config.toml
head_dim = 64
d_mlp = 512
vocab_size = 1024
tie_embeddings = false
extras = ["capped logits"]
Each number is 500 + 40 x the weight over its row's rms, rounded and kept within 0 to 999. Layers, rows and columns count from 0. Numbers have three digits each. The size before them is the row's rms in percent of the matrix's.

# layer 5 attention value, 128x128, rms 0.192, rows 106-127, columns 0-63
093:457463468499499441451549531524538486514540543614543550458488515483493496508511482501528523531555562533516529512537471447441552405418486492484503512526529424569495472459500527492502552493505523
103:561507470499457497498511468495515518510504480532453435507457478574515457453560406541518538495426505519429489536545515456588501462472554555457479454461518523481496589475434496472500460499528565
101:461526480445587536520501544584544520526427531534525422492488484529531519487382436505458516494556470501553458530548548483473507436438511452518461486495507546566471509522478468551503503560505548
101:520464523496535516555441518564515471521502531552451505442493496504477458463448524508492501449477525419514474549509513410522553479616442457522507495470415513462456544506518548556470492531555514
101:449511598523522500520420476507553499487490444481569474481545546522495491554527515547524529467488465509564463474506564505536445493595464491542456520472490524560501506516564517511471468522482475
103:454546487502515506470469542496528485584550526518550485497566541481438497449542512521516511447532521489526564478437473553503478535503443567442468447524492402545493542464510444529527477514522520
091:488453497506555465488435449441517471473473515434427530481427479533455472448545504558595524522493474490428558486517548473558473505452495492531481405576526462540451467552504513454474510541468537
098:457536499472441550521561505525503563481522490521479485569487488463439502517465493512420484537529464454468519478522513499547517580521604465487492560474401520535481496501469595486413509470517575
097:496489523440511482446508465415562481500512490483526506583504471521463482511437464554415464549480574430455527449488462528434516507462514535507457553537479413567515534528510504528472486548435488
091:437511498522389449464500498502543487527456552520551502490538556492447490537465483422516522455421531496488500482484502489534462506469556464480504528474499450443550546458532563546540546461460483
098:523461486507527475472515553551498519541541529483464529503500505487498424440493502436547563494470501444543550476521474490542548424496491523558529403473522439538484470506592553459503536489512485
099:455395492481553469563455520482428421526529507535511574542484462530543556470517556492442489501558501528451521541500497548502486508468409480514492528491533411522465487438546446459564479499493407
104:455443513441444518520543527457512490474550500419419535497510457552505493454460504448495477477415505538465469502472500440529516574604446485390493545455505481523554505456501520468527544502473485
096:453479503535559508403543544560512475505459464552482532489481493490483543471489432529448509565537494526521474434518516553555510498451466507559485462518437494467477473483540489525496490433526547
106:501504478535468477466513446514473502487565502544570547497472465515481491452504503597528496488433608530542463479517552552591491519472479500486508421501510440459509500487522543444502572424480482
108:543435564561421533471465487514481559474497518485489491452450536523503556454487475456585499479506525472570528458584496513451498459435524503498421476529535477479516540481497407460484500555467536
121:489485554551452440590524528541547477521572466503484525529566487470484537515421542581471520460476447528508492533519530479523485518454483480480472473525487430432448487489528610412516551504474473
106:522558517467537481568503512503511488496541461473505531485450507451448426560502465538441546606510518549552438429532536482483465538546517454467494525510549506484526523473577481433523460463526472
097:473453533493526463459427524453452538490585487483602493497546506509438472538492492532492434460443573551490528461482455505491450510506470489506495562492503515491529432512470510509445517461548496
102:532447534458489477343423518512522481527485561455484445537501462541487464536473472508496519516500552463496497472545459520458487481460476412564469500504577415606473508455525508534531561533534486
094:488502513531510557610521472552522540530516500565449469504519576513460510497468524498570500491474512531525503506474546540504595446570415460518535449534483493448538534476529475503539518516409479
087:465477499527474545459583527443533489570481488507592506481509409478467478550481493501580478470437450477500465487519466586549546515478449555606492486553523441476505478512501456523440443515458477
# layer 5 attention output (transposed), 128x128, rms 0.114, rows 106-127, columns 0-63
103:463467513583545529504561451492459468527499456532501424405519472556507570499526567490483538506478529448610429542567549507425460525485477481542552516411465513481464511501512458505459474495555450
095:472505600525474574517475514528515567473458488515510530524418458491465518540463585556487543515551513543521467511494455421394479468514491464510524472494476454561502506502451477507527552523437413
103:449581499487410514436412506518530550478524504473471430577564490508447564502542531470501565503523541538522450508496488493525489526511603503541474467498517553550499499483546487495480561479431402
098:500544411552501502513490559530441523394525501481465540489544550539442568502505491593486506546505466516481547517460408549503505512486543546540495453522604488484521479496578486465564483542473433
093:479472481475428482546441558535520442490449459511463522458481453518602534503444427471476494487507487487448495416479462470532505517474557525494497530484518523496535458449483539521515521508512541
107:556504460486516515543501465523472482505511531560548470486418469515462515529546499479468600498511522470502494490506565413543503495536551541463590478484469513454448486489468518462477496486508487
099:520467517430574489506507496502477449471467456471466509425482447520454530553470539478496509530486417523439504476469500485478500466540480490482473500497517528525564538478425504482536542458561482
096:543512537485445563494513483485517541442528511459525474525521514536570442494508474564510495522494574521562444544429514458467565480491500566532512469476472596520601482510477479526493557521472506
098:479462526463529461496484419512552477551553479505488477546485514523555512500533511465602529522388566509551509505427558526508472445529457458480519482452553532519484452458551414517548488498515549
092:419531532516497509526538515487473539428527437445463541485492539541508523531551449477452554500472499452526422499537408494494418493474475441501531482395595454505465476552527528585521493489499523
088:467510514524518528514490481486441550406514410531429467551519503545515509518549545458477536560537512440470474481493483472501544491550449494517463478467539491408488494475502493506487552468486516
100:485488508517555504431480459515530463551479512517505430482453525471533583446508508467478470516448416502510535460481502531529482517469432508501478531506470556408462488549491495474441449492554551
108:528487487475543526502445522544421541437460488517582421534527498492537481534485473512469491528425489543464520445497463562512460468418494500418466467498542580504489491555496498516532487547505514
096:541466486572476550570514528442545486547557538540485453498546438563582496560491525540540506429526526537472517550495475474456505446530499460554525563528537534514515538506467547465431511510494450
099:510503433432505580470473474517525525548530488575504460513532482501494500554442530488476495532502470411527519516557499462385545458468432503503473499456469435487571538534496429521462494579517432
102:464528508491434459470507554470449398439511530526522480386467446568510484522484473575516464464538512423499550506519503486432424511511517475449561407521529504513545536482483553498418412480494526
104:449594499474526495485440537558477522458490494481452446435443491564509536405489499463492502452554428439497479517485507494505510437546499447537507519486502544499523532535514468608538422531522484
118:461509448520440449566520532462494552529525458526485466556472511527508618462440463472531450402474562511494472443506472562538493420490588542488492560438457486468442518519561561480476497565476579
095:534548440436573526527489498490495427436485508461508433549516564456495500463461480505458505536467549477507508516489515596542504415486477530458539511482447500552455503530499506447583483518488482
098:506441527469524510539572560514484524445490478516551537577573521496543482497548518515578524497506547492575503512500523528441564531545489531487495441451545478585486527483495473471508453421507507
094:488530516526527502500501491492422496500489459516505520455567541573482551493528458522461408529517497531482497517465420464491441519524484540476489512464450467509494525528502431473564488551512527
095:480566477522560499519504437519496473572504534485573517539492510471579503482549553443493497556559538529497527425453489497473446493576460471516578545500454481455473539479487466496460515464555538
# layer 5 MLP up, 512x128, rms 0.17, rows 0-84, columns 0-63
104:518472540494502486535460507530555477487502501429488543504459434528491530476550503572485518510538495505584483586533507507464535453564513479491490465476547456557545539538449495543475420512435488
105:498456426429512475485534566440560475475498493520525533506537472501456421522484507516430514503492482479490505473569489460483553544516512503547482466552483485533528509465584403623531529504540442
102:568512572504517531440510537503497545370533412464454433533537567459475447468529485486489444472479517483557476491540577516495469492495533523489480526551462515489529417507516481546533541497504472
109:539571454476527480492485494537509443480472510539558529493519400535502483490564489511512514477480577497446520429497557583457520500499508560502481597512518522494487476568532525546531479523608497
097:485516536511519543504450526533484523467467508464526501530493454412489486531501576471528602456431490497512521498478517545462581512487477442497477433455488533487459455488493504543528512499563522
094:508574527473492431550514544544483573479448476408466516499498494493484450504486556511475482497483563506499516497494526501481493503441568499490549524462520482474522526505425498540459466482505466
103:496580443520421432517502501487470446493452469510474535512462481560431432522517507462511502482490550413512521499501481512463499546422472571485468444471478497493544576486492469451505493465484484
095:457437490487541456471492470377542569466506508541518434450503548517512506482518525454373534455541544531493479535479512489492472472451501430510504566515503498457492443477433590489496561486513537
103:494491545522473429462506549585450467492472492468515516565490469520472603491482577495437469483519522502513435502446551536515488505417526556491489512490530433517524553569526447515533457507453510
080:475559493505434453487503553509504517513565464484460480475587499483515435537435419493498587471437508475474529532465523540495554439542474543490513389515562500549475569544572500566489479493496491
100:475491520533492492528478522516552512430485449477429542428489489436537453541498482553491476468522496483528485497470482550544528479482466408448528503515536506588508453472439492529440434452460479
086:521514411483534496505493480541555513509538597496521491473529442456532445497470478583489489447453513453547547429418488564501565472488513528460493485458571475504518525474558513542453454453551528
099:484514466534434484560481530518458522516517540445425473585526532556432468482528515487369456453521486438426458419529522503517514506478534470561468514485533528558524568488450468500534524481503486
093:499474546418518477504495474486495476553507486494462486450499489452493516530516532459443515519465524471475458516508575535460456479514499517485500421449514407521482524499371534414563492502552555
099:509409506500483527569561606473522382516605473503530505489485568480461495468507510518532496553471525518480480525437514565447565558472464497496516489533493542444564502447556488520550531456545543
106:582540529504485499481500468449534466485476543447494519468502504519458560496504490556513490516446486449479459552433519544513552556451457496456489453535483536525584413475498516475525444457537573
115:482506491540508476535549483465516490532461563444551550545492485476557518439558493557461448509475492525411540476497520483455524450475496535503440521473548576495500489538579506447498485530470555
110:471539427477470514475487508459517445503479431468485540483516470477524500605509513507503481506478544472531534553440480466511460515551496519494449387487514548566523519500449537474472551528536457
091:463485509496465470463569558516580496495451491491404434470507480464511531518515461528445438509453445536522553516525479501539456525487505531465524507539525504507616528505536464537521511458498516
097:504521556502500551496570511493458513478539618537493554488455525497489492506522450491482524474481537561444574526515506459486480476562474505468495554454507462572465527534579505555439484467505588
075:503467523529468523492488535419499449521438580516534460455454537459519543608538521511519481513451589465484496510526494507470512457496457525530534509442501542475492425483500573491518475474532542
108:513445501520472500575487502490472447538525563438473544474445514502482452506569532441447377521495511498496535523502528534446481472458524538490486560539522491538471526498522553464463564508455513
089:530520568511536489505478454511457504494550482482480497540534467468493451503492523518483491504499500482554513526398470504460482536475557465529496494542452459504509515497488492452487448585582525
090:499535426512564550488473481494581465496492415521477513422467514500507525547510521444540410511475463518478500571575550507471518527465568505488390491479419461529504460462523488545490488495486549
095:519494540463499567465512555490435474512418566462488458500545392510498511551521554559488472503541593498548541479476541466480557501504514524519526532476481484524463509520487537569429502542485537
109:548467499541499565495523432457512547528511559488525504483539536459472505506490492508483452566525533548481416503531462497521567499495517461522512529502532548513567515521422504584410506482505554
107:496493534499502472599442488471519496474524502462442548539425558439527529493533478491562500532497491505519512523480495491484595477526468485475526480422458497521532532527421484605503472492511457
104:499513553610497465460478567480482510444486514484437576508498568480500559559536475504540478564561568520535571512482512498458466480493559497502441525480555547603511530508481527529537477458523532
099:536491550506465490532505471421419545512502459547560553524476547485516444481481518537447628455510478512445507509441520570533478561461499493552541500523473538502485427523470582480423548532514514
090:534440479469532453486547489498516463520478497535507522443515519463559524502523508479459485579509485503492386472498478431485479574539556486513441471557473552494468501534498489508538527477477498
090:540430544457443500432500502517438469487409516483499431512439470455454499509524490544453538492478525492574536482509482496554525475508500506546511436467505474524457466499493546541557575482436421
093:470497484521453565538549482526498576480554498463528498494520503535527415522503501540506484500448528517569443559579483534461543524492482475510530561574466475572596564499521421523494538539460453
099:475533495421521465496520508495517562462535482508496558509482480458487566558513486540488449556526517495525512516432464482465477407467483523485461497423523470530478456538460488532484442496539502
108:496450464507563461548398486497456492452481510459512444501529589475521511475573423544492466430518452536533534508527431472504508519479506583580533594559476520427515518530465538504457510529447486
094:497463520501531520530517504466470540474518479552463534458483591393584465399543445457448493503551526529481575592502543511528503478483428509492512577515451518540451466488480483540459564486519532
107:550587447479469479481542491582500512565521547433474514501415522468477534550505516557497556473541535493523546552503517455556511535439519477510540448447544506573441518498561501473539500437534493
106:500552514505524516500552509497493473503511576432520504554528629487497505474498517503509539502518496475487497485527455412506556502535575519528494530460427491553523530515456452518523483485349474
099:447528490480447489491447481578578515511520478496513530446481589416417503526543568484536527493550499544491526573506560484476498589484449480514526569453440541502436475390504520543508485539452477
100:553481507438517529503485561483444525520427481528507540510472475459482528565494554546453497506480491476514463586511512507566570540414499444506472476507474509572525553527560433490495555607442499
100:513435541502492517539399418536570557459544493475424527464520579537493467428549507494521526513510452514423491513500530558502579513474468519487542533501473540486462552583494453482525477476475437
136:531546494509471488465541509466542461512523524506490463506453516529463454491537475504509481440475511510476463484453488571538573434555547582422556501494599440511496462520538471509505550491399554
106:501477527503483482560450469543486455513553454529459529537556549512524552557464523456523506490451436546530474542502467508518553494558530503536418468537493538541474542478539509506429523474485480
103:490501476450508498524585498470476488439496446452549535500534467402592475510502523401567475469474454525478493584548539477459546438493534502473433546525476568569521534471601513482414476530483507
098:482491503506488496487536508458512512530537458482441433474420524470488502515534493471523467481438464526482468498466527507559537519476535498504436438427495487456563481512473440535470482477547514
103:521592532452580511450430557473547472446494518518396532476483468541535496486503509464486460484411533525539447493563534507518435515502547436508521598431496487532490545552501472523435492446488501
103:427523570528474459516505499506503520489462460524509545509514471509481505522435559462597501462450516445551478522492449542474489565464451502499521518415412476553550505492560480481471595448532475
104:581516447486477462515523458525486488546483522497430477495439538451543505498497564492447561492475508536518493532506440438526524533438496474529524489533575564528487498581430538596541590494494512
097:509519447471579518502466444620577428507535435497542547538545483505483492573543485438537496531528509450484485550552447532468575485498492445459508489563434399537516528513502485537466488454474488
101:560552531496490497485487509522591443543485484505509547562555535570525510481537548526466468432456529491490527458604494543496526587505630483516529488455460447567486488499557446523493464505495480
109:463473519461448493533471454512435391539494517479483474514549508526527523566521516515554442495562537555486541452523446536477450456495561515472493467494561521579507538487503502537511440489492438
107:512461505434478474561431405471496496489556525499380505466535474499533504439492480531509441459525488403539520473461479511486593467483520569515509561498569513521448600511546504486477473558546488
094:456492515504476584526507576431539510533546436529495522448511493522424485537487498512580478542489593437500488576561445582517525465480590500515542425501505552499490492505494546534477542474391482
111:560488476518446462514482477430511499551512536519429481548557467438496541493516471465467430489493500493520475523508478528443509457484498490496496545436556460539526554557470500502576501412442514
081:534417561478514498495523535461515495444511486526453489470463520492481516449481572490548550507549436542429452525523515527553461507538446454446471461503477507531461557508470467504543468365493508
104:497448472496474473440556514561453513571484534543474454449487550490499486492539571473475512474515484522485536484484541552502549427540479528485539499517476448531418552589511429483431516510470448
088:484490429480525477542528545544531451502488437420523479537520522574507558506472569465536566468429460515497485551488489538519536477467542476555426494414541540529472489593502443484520500579494459
096:536544511482514521436544514507465514457483425456438496560472476468494568467537530469530489522507533569510540471496473424478549530503482487481536484442542573507523539515472492563577458468564527
096:548527502440519429466537576470502513485507561447445507515535530557526502514536537551464560525530510500511474472438484553515521488446579532496519476448558451482472570542448467523528530494537468
100:547529466537524497496509418445495418549479465504426557536451427507527465466580552518509508525453576430482459487457532497453508407448483460499496556410456473453504527420467460486489531522498537
110:516531468552494398464505520497535570578436522525515540504483529509513477532474538492476404493556529516457532519572601471453526457453470470435468536510455541529481477536487515475534485480444415
097:447555469530484442511488486536517477458585440462530476499522488478467530528514573445396536448485444397487552464499545580489548452498538486479494440478519510479544513500575465531459473537474495
101:506491487475515518518478559488556448518382505521429539452478511467502423517495524488568440430496528502512446550537407491541493544491508467500474477503516498483466530449547449463440520479523548
115:510438512453520488478513543552533416469473521514472453608547511533455487496465501457422431448491500482470488427528516458523472466433489484478493494484538567442541426487503500540425543529450523
095:545495530438529471494478453513437523474435558560523510522530540518451510495514533496453491469432578434441494502417477486519537556520603533479518475519504501570503457488462440511538569427445527
100:517524493560508455498492468482506479567483408477471494517482416505517451579535566483562532495497522496533454524508516447447444536452443462528528552487509506538496455525490452470534530493492559
124:458523489589561445541538490432473467489448536548429522453427460485502527455493568499424437460499482451529511506540461475490509420512501502479555510460570521490499510514456499450482524510490538
106:468535461492517484496527457498526516585514520586472534491505385428481503530481543462479481502479472454561412559483486594559544465425542564501495490524519482502523464492492486507390510512526465
108:488401484480400518511524482480507486488533549480522489556480485495532497484495503536442422554526535487544540502444552510527514520496544474521515432421539523518504491527567512498458450522478487
098:491447482504430424539527505516484462505503471514523564524584549568549479459496558442435592573510469487459507490473486495489535521470493518517447506517472503561491422415477475524526496532488514
105:451514451504481507438507481551517413530517451429472486548452435545538471525514595468509519475546526554488461486559597499477475446484479504478477527540500495512499513454547488531507561494535509
104:548526465529547497508461473541530427500448442490492525492528604549528491546508497457511429526511503438491479536490600439454507457502530546459505489468523458559475493573566469513488529453514541
093:487475478521466521527438442460473522446508519471494500456587482565497498538506467549521531452499531490510471472487453630465467494506473530564449448508485479470539539528526465477533493465501449
099:535529454462480440541473492547463469485466535545547510459548519511530509495450543500504573476525517448448507511491465501497432461389515522491504454538481542459520479545491512427474544544432542
099:458496580508470478466546485571501490549518462523508571491551532473576481472509524484491508518485543495548474419496544498439430548517458515480452474506503494549457477578501497485509557477489471
097:464543486484450522476487414557437398519447528473596590456504449447542486556429540492492463457496546438544542468480520497529479520458527491566512488572558534511438515547459525553486557544456490
093:500466481543468512497522490511499497408499558490445468539499629518487484454565543490580510539462564508554467503537481531478486472488540497479498510481555542486461433506465571548547554591503489
096:504531481561563480479522432501479582532498473492470497542478432571508464506528475481505477486475541429599472479543489529520511394570548489502505491450471512514435528543554374490450529500433498
102:447521531465457420460523518575438483491484439430430562456462509495519481527489466529499521457468496474488510445494502551520501501520535549508502524519537519458408569463523488504537442467557566
089:523524436528495456514409497500503430462523513508467488514507448461529546474559560522541560495538426451491508487495497490503485560515466466533536475500511512546523505478542446417468461499497506
101:439524446527468461482476436416482505468493536566504466433473452487472483509476446421510553441528571495434560505501523511493513550460453486475538497477490461490498476483466526472524499380561463
092:475476584463433489473429506494462497462468541499459518518490453442500549496452577489498504491454464503474451521464483479542542489505507520439481452466463574444463501447435510544475525451538399
099:551570523519503537488519467479487500394521587528510447558497428435579519472510495495491490509531512520518507452491497494488498492535536503512533440436489557435498442472500489485469530532476505
107:491501562485519563492560546566530471429532492482490485564515539542480532439567514457486507451514493531522467516444519520447431494445483506497508512502507582479521485457495444462558467453567451
094:521547427529441470475479551486466451484509510526522558429493497491528457493456538484466572454503501505435488504471522414461569549516482525449531429535519433547529478530485506508484503448503502
092:473465491487482569548568604450523465541492501517476466569497483557450478476471465477455480506470471410541550471501603516463455534502494508478489439505496525539465539470577465520559462491459580
# layer 5 MLP down (transposed), 512x128, rms 0.116, rows 0-84, columns 0-63
098:470572498493514497484462487468550524497497383490582577555547444494509483515516521457506524425473479539521434541508447540517450571498480461445559472533504461469535521505466437531478531453461478
100:450453501511510508504467481589502475537452528472490497564493495552492447503531428537540467511507491518513471477508490492533467465507536478588476541574598522452508497572395522497482477492464488
092:495423467453540441474445522386555489531526534499503539499465555547420503502464435558565524494518480481486458514416517492562484462531467447513516440558530514495490509532456531487483562502489515
105:508538461529479512514517509523407577463463524460446520534578456490512558473444474458536546463465430545480398491477512482509476495655497455470524511451521587477463530497486527494502533524496510
096:524447490530509584500503540547490504472392513577516488555460514545456490462491528512424434462481553493511553448493496484500482544527445521545542541495494458475471527490539534467572522527475485
098:532408506542541477501556519475531461489443434509556428506534571493539569574484583521454512536467533522458476511509588505587473514482454498452433524522554444539489525532523424456505524501554516
103:455525482529590526502546512471512490543523513447546495457503508431564443462477438540567419588558537450439471523422506504622471510512458512480545519454484523468491451554559527472421493470475512
089:513441475510462432562499511571431504539597542519516530487534518484519494512528495445471538465443503426461491527507558483453451569429479473496528515473531468517464452499468547595486470529519489
104:478458478487498570496429520509557485483496538541518519470508529475457518500478420504458578508489512486497543473495518500511581448538538510486458498558455574485502522463422464444510516546472424
078:499466591465516472531478517550469522536475503539498532546513554471520439494489525397530481490498454539504500451532438477473495532498446501541573476345549460541520516490465514477467555565520507
104:455475408532578447512490509449564494495455535485423534540454485524537562511496485527440456496497479536490555493505538501470513549493512441492539466571511533518487481473503510493547461500535519
095:507509571503480476488586551472521524521485475564487418504507518442477535496411497550565525468556512564458522520447570490511518447444489553551554456524523500404543506532530533492520534515427492
102:476524502434466407467511487461469457537492504542490539396568524480498497554487432561528494536528581547500518476498520529439524438508463517446597485467515514495499479549443607491510512452484430
096:443525499506569495484492551568480492514486518509456498488467472536468534534483476495445505533500550509494501511455483395557581459528531419549520491486456509508475499490594501494480454412473527
096:473545441537521572499464355516493519468495498464577510536469444539470511534573499456513494519505429495530536502442477525451440496478534493511564537508491480519518499508482449507513499471500460
102:514504515467453505501496539578501530422479480524436454516571546530494447501460430517471566535478506522549547444496528473432499451460444498555474504478511475567424521489477455600475579469462466
108:579507568550474573455513539554493483446524509524525484512547545503481449530444449515484536463524493493491495525506460511549498574416524535473559428469474418479472485528544493511505522482478514
105:569504481482545482493505542525524583600453511506537467481447434452456521462501518418529506462485464476458468493508519501563473516527525482462489509570484413455483479536496473499526443487556571
092:480468526469537511482558459471535580457477536516498506422509509526489425541486531479505542513490546591409525491525510493491550500560540553541501533493558430542476504473553514505492508527559522
097:511402527423532514503467519501548491490495529441478487519472539480519542524580564501481490510445526469465495580489508537480558505490516470464496542522483431513527484520479476483502518491465457
071:505518555526554553510491501531441585480480545504576491491506495568506577512511506513526494468555490526511558556547520497472491492506566419467484523477473526508522486471470515456558543557501452
112:534509566522500493454560439519467501455461492510546512480507523557577510527481528499444540499513476549578480525544483566547585558481430547548514494468500473537497519506519518549463568475527513
089:474466459532539561499499514463389535458522507497514486437511524486557533512463490516549540484515467449450492511457553449507445470476506467478580580493489430538488414471547464495489531445505449
095:512491452484414526523466460489483478535443559552617501551516491498467493443499514518476487472487504498454577561510553500574488506480507481408524448524433559493530495560559482481564524508553483
096:496509509482534529470541459496488489556540510508500557504513518483527559471497527507402511488559387513439585476541518418509429558483404521529469457516433499488541478540514605553449474547522449
105:464489526489510498445539521552538445525481476529491469516585485475442565464410477600475408434484513486530581461561499512513467536491492530493439538488549503505560477428530502548499465470510481
110:484532541546455522431572538499503483505487497497515582430561487548516520473549451498504597418563472547553554514513507474451484464533507468542510502528431463455544500500581510450459490468524574
106:547551542477489494502515485480504513478528472428487510446503460528481515494468483484450462549523448481508466543493420534465484477520470504521619556487511493460482518464507498510560607495505535
100:475489513535488485492469506502503522572473516565567478488525452534520540532491515475542534641525506533531529566515559514480544502473504405562487516540509537478496484457514544491518487567449515
091:503530549485607546518572496467494494548564498428521443576492542455483502540481492450530579508469545452500516549498495540554523589459492533573502509494566466446550566459584467468447491511489491
096:520517524490490603556530510435473550489550522438452464431536511519506517456525469514523550505475556525470490478488485530493474515521446537453510485466490459568515636413496485525441445490530538
097:452483434445432507547462481500463564506430577518477522505420497507489517516512480570530538473515504471493511464502525507508528465496500541464528557504491464456574423499508484498496556554465493
095:472531555491559473432465495463524506496576518533483521459464519481480475520419492505484501534524479540526552376591439467392422458506471460481479507518537521491482527494522473500442481528521469
097:478481489518495432515536516537529483609486466544475533486457483489498465476474451505495482485558521516496475452478402508537468499538525494436528476472404505469532539514609459493592446431575579
087:458511483507593513513433516571509493505523464552494490513479444469482504521512489488516471521489408503535512518515390521510424513469458411503469565521469526535486529464505470472445460487557592
106:485503464536438495511509457513509584421479560498529471540598475540486440466522539464528505467451493453481508480522497573485544542535456497451531465507463482419573489594502564550434448508504439
105:474459472526480500535470499485497522459468552515470488506550458467535490545502551506500487534489483487508456507505464492486508449450574560528478535582480536485479537466448474595505445531438517
097:528513400498442491466472525391477483439493529460427499512529578561525425550477522489538456543474542458496516535539444548509392510506504546460576549467502488468454481526546509537472545502484476
098:555538485495492534457550483444516520463504470568597531501495488505542482522567479507562507607482543490445512559517543527472492549497505472497554511535505514460550504538488530436529520531561472
101:548556448518473451525568459509445416486485514487462526432479499507568539528478396503518477508518522509494541492468479495516529495478517503457504517487511447506428574537526534463592534495502481
181:512485495469470467487528542559448539550478471474532507481466516481527490529488550428542525407507501514485484495491566464552558498545473503517487485523462514555480448559480442527484519448514515
103:546475475506484507527487535467596524475431521478534570524400446480464542501539486543444514560533525509460522576481520412506470567520517506462476541449550508561511491469493472516533458506522513
099:489484448452473536474461455496557525543512536559486473533475545474486556490573468455525481562518492521450483577454500562512480550480533496493500501468510507394522509496434538517560525498557472
101:508475526532581558536511539465527549566463529539490439432544539408510466443449480503453487576511548549422524509532468448538402475573455479485464457497561400479533504514527475478510541514453518
104:491543453524506482465483492510557524423444511484424511531553524510512539457593574410522558533534460557558497534526562499490498536429490524518483524561515465521477400478450506485520543464485458
102:523441458505439432534492530492486475519435479450493414594550473460473447460527518451460405550501464507482469450483542430421490517478555550522506533508456473474487527530534527467498435496499478
099:462480465490446484543485527478555514479409481500582543524481458469528532451524506510493450568508549428511540453512496504496490437486492582446504526471462488468562483486571462549444483500444573
101:536494472514491483490463496499510501438430489510571490465526479491494540530482428552532559520500530509463462452467515507522508547473424525530514444485522450525529539433507522525457514508449397
102:501471543574518494452473518469491507476512504516508492484458519472582499456461436533479521438521432471495460432403472450507517453494484491483434528481487473501488572482475489546602538481577497
107:526552544463530455491441461512483533502528454506565525535498442488479482509498565524528495476551512498480569532526464521531469536447512558495424466441458459452557442476517527477534479501541538
109:422485548532494580523553521523423519553465505499450453545480528565558496524548513506504492517526484530468402552465491506474536468490484537433467409523540494543439514471471530559489560465475515
085:504509529515511454471493444456565522497519479493526523505457519478525565497493525494587514512509547559497408496478560517496513490481517450566557544538528461514455502477510510505544566515424486
101:499532570440492526581432485593477525560574533450405526514457513454533492480447546510467439542477433519450481528544509485506497457567447498464522471480478459452511463473471538507536443478467550
087:539532532500483516509445500525472507467533487511485505473513541594513494530588457519454490477512464451444430480521502539471505440548501576490514519520497451478480505441464551492537538506550503
103:561497473586519464490517431437429530507482476497448540526537513458481497553478403505516496446537514514495503557569561460449436541489454542499494476488537493485526518401511536512522545568486506
092:447514536518584552554519450522472475423488533445571485449451474551495491505483484528536470437458502569513476424489467522536579487524503585525443534534523469501499483558470512487498509470519479
090:465500584520550610512500502508532464495462424480530525493544542499461447502432550511537516478473524406514540492453497527573513529512483518499481493507494495429460491555512532436549445537479467
098:452456415491522551518424495525535542521521503522535513539548469482530477496526503523434421536492510518442444519531507489478432475532488498486478487591443453512474531493562543493427502483501473
090:485481441467564462504479439489517520490474533573522438528500526467559534477492431500553460454564559580540492576479548575552452518518540510504494487404541477489524541526557542547512514515494448
102:454515535498499502486464552535451484539494484534489446553478479504524561541460468523404497454556574530462533438540484514517531540471468501526463445499444473480450470503468457511591525432495552
095:487527474488513537500470482465507557491493532442525419416540529509513528448543489503510499478474528564486440421522497453502491446470538500463455617514472494432483487478449489504528563536474447
105:517550482500521544548468490523492556492466494516561445527503423496526477511492453470596507505474445526455455535475533585566576449568432540523579493482513527508554493512479461442532475510517422
115:472487528481467594496509536487511507490559505575531475543476499490480500469530438519458508495523362449542535433508472532445565471454526473560552513459506502495493459488514509573577515511506558
162:512489443479491507553492492435487488532504496444463519529495549536531536496525623494552520494556548556471487443535489486516537496468576561449506536530514560497514572502580469530525383519533509
102:498500525494542508435426486511481508561438557482523569501545447445559487499446474490513405522526482487567514432449500475556529455513476503453477500473516476498498501508433472510518505475500501
104:419557534478495543476497505533448483439557439474528543521496459476423507502527541503495522467523497549506513480581451473526539482513479548521516527450427500511466482533463564528514565516547506
104:502416527534454495482478498522435485552507516517498473517448434504456497465517504489469516516464539530478429531544445519510510503485522511438501493477466423498398480471539518465576512496564470
100:466493434498468465496462483482477503525441470501465444491474520465496556483493498476615438490519569446502483473516467527494484534550536526541501551485507514560509445465508560508554475576520431
099:557458480563544483582561496598471510503513476483491444507498456375475549554424479493533539494485457466489476463533479567426486481512461505475502523570434530445499438507517508471470561583514531
108:453525513470501459420482456464527447447485497480491490394509457473566503536503513499535531505513564496496505550491457489428484456524520564467473459548491451476526549473483523444563523439502435
095:477440534508394526448496433504530529414505456476550458540514490457468489512484450416465539502449491526423493504514495488470493450493498519455524513475520491480475436454594534533492426555495497
093:533497530505441482519496482547505477559502463543447389480552524508454489519561514420522527505456396462548506548452497506495492467575516449501482522539519555464460497515569521547591454495578552
089:559456473491511448533532479473516552537521486457484467493502453484519453516518554409429519468512521548531488510517461521498465478511418402438526480463504504485552489438459503503430466495437524
096:558532550545565492489500521488465516488500539517458499485562481460496524526538480409573544487451487480459476499469546514540520480475454532518531514481473493482490481391474501486518443561499548
106:470523561515440468522507537495510569560492526479545490554461574485480588430532451458463508488533508545449491501501536480585505444438472492529493472532459489520434569483406468571473567468458507
085:452564500550485467539473493534496503502561475515475536512459407458423515519526446528433533590492427514535512497473480562558523503408446552493553508497499519467479555421588495442512482495514478
099:544446545533481463462513483548450529479584494456483502470505470465474495493510420486522432515594453517472513486466541497525488516567542493542555464550473510513513544574540523466469494506484412
093:497540482499520480532540491471472456574564462538532528491573460509473459476489538482443516514441458468533505527536480477525461460501438412483488550488475532512443490549429425476554542456490529
095:498537592527540434468508531478530466502496486518529493539479549506447472525478395513465474483468497451445494508488513501467542519574573443470521511430537539432471478494459466527503505482449463
092:543461525527484536544479555511476466448532490487484512519456457504441489467476501540468449515471568531506504447491515527568502506536525501476561526637489533521433533575486539507478485569460471
095:585532440457471435495489399570565564477461560529510482452438518458456478493517415543470529471487481458543521464500493507498449470549602482468527481594462498485521519503476514461451517511473495
102:542452499483510555483532416593539552488500484455497503460561559524450451509450568525448551414537465495469462510567517439496487528513490505448486511434423523513503504467516586512496467537517522
097:445492508558580505443536488450521474535566459443502560466485547523444476519491462463519530420556481452440507444445498514496419474532458459509532486495493550518520519473485465547493560472475416
086:477490471486478486559449476522582414543513459504582477520474469469506510479505440527479444597502480524471456467585453541531537445564496481492475538504534552453429481529526591457497447531522501
098:459542468500514483481516389517476543469517515462504460517455506541538454513453508487521442548486470519452506505417512464495462498529469507390476533501473501499487506431536454504494546443482441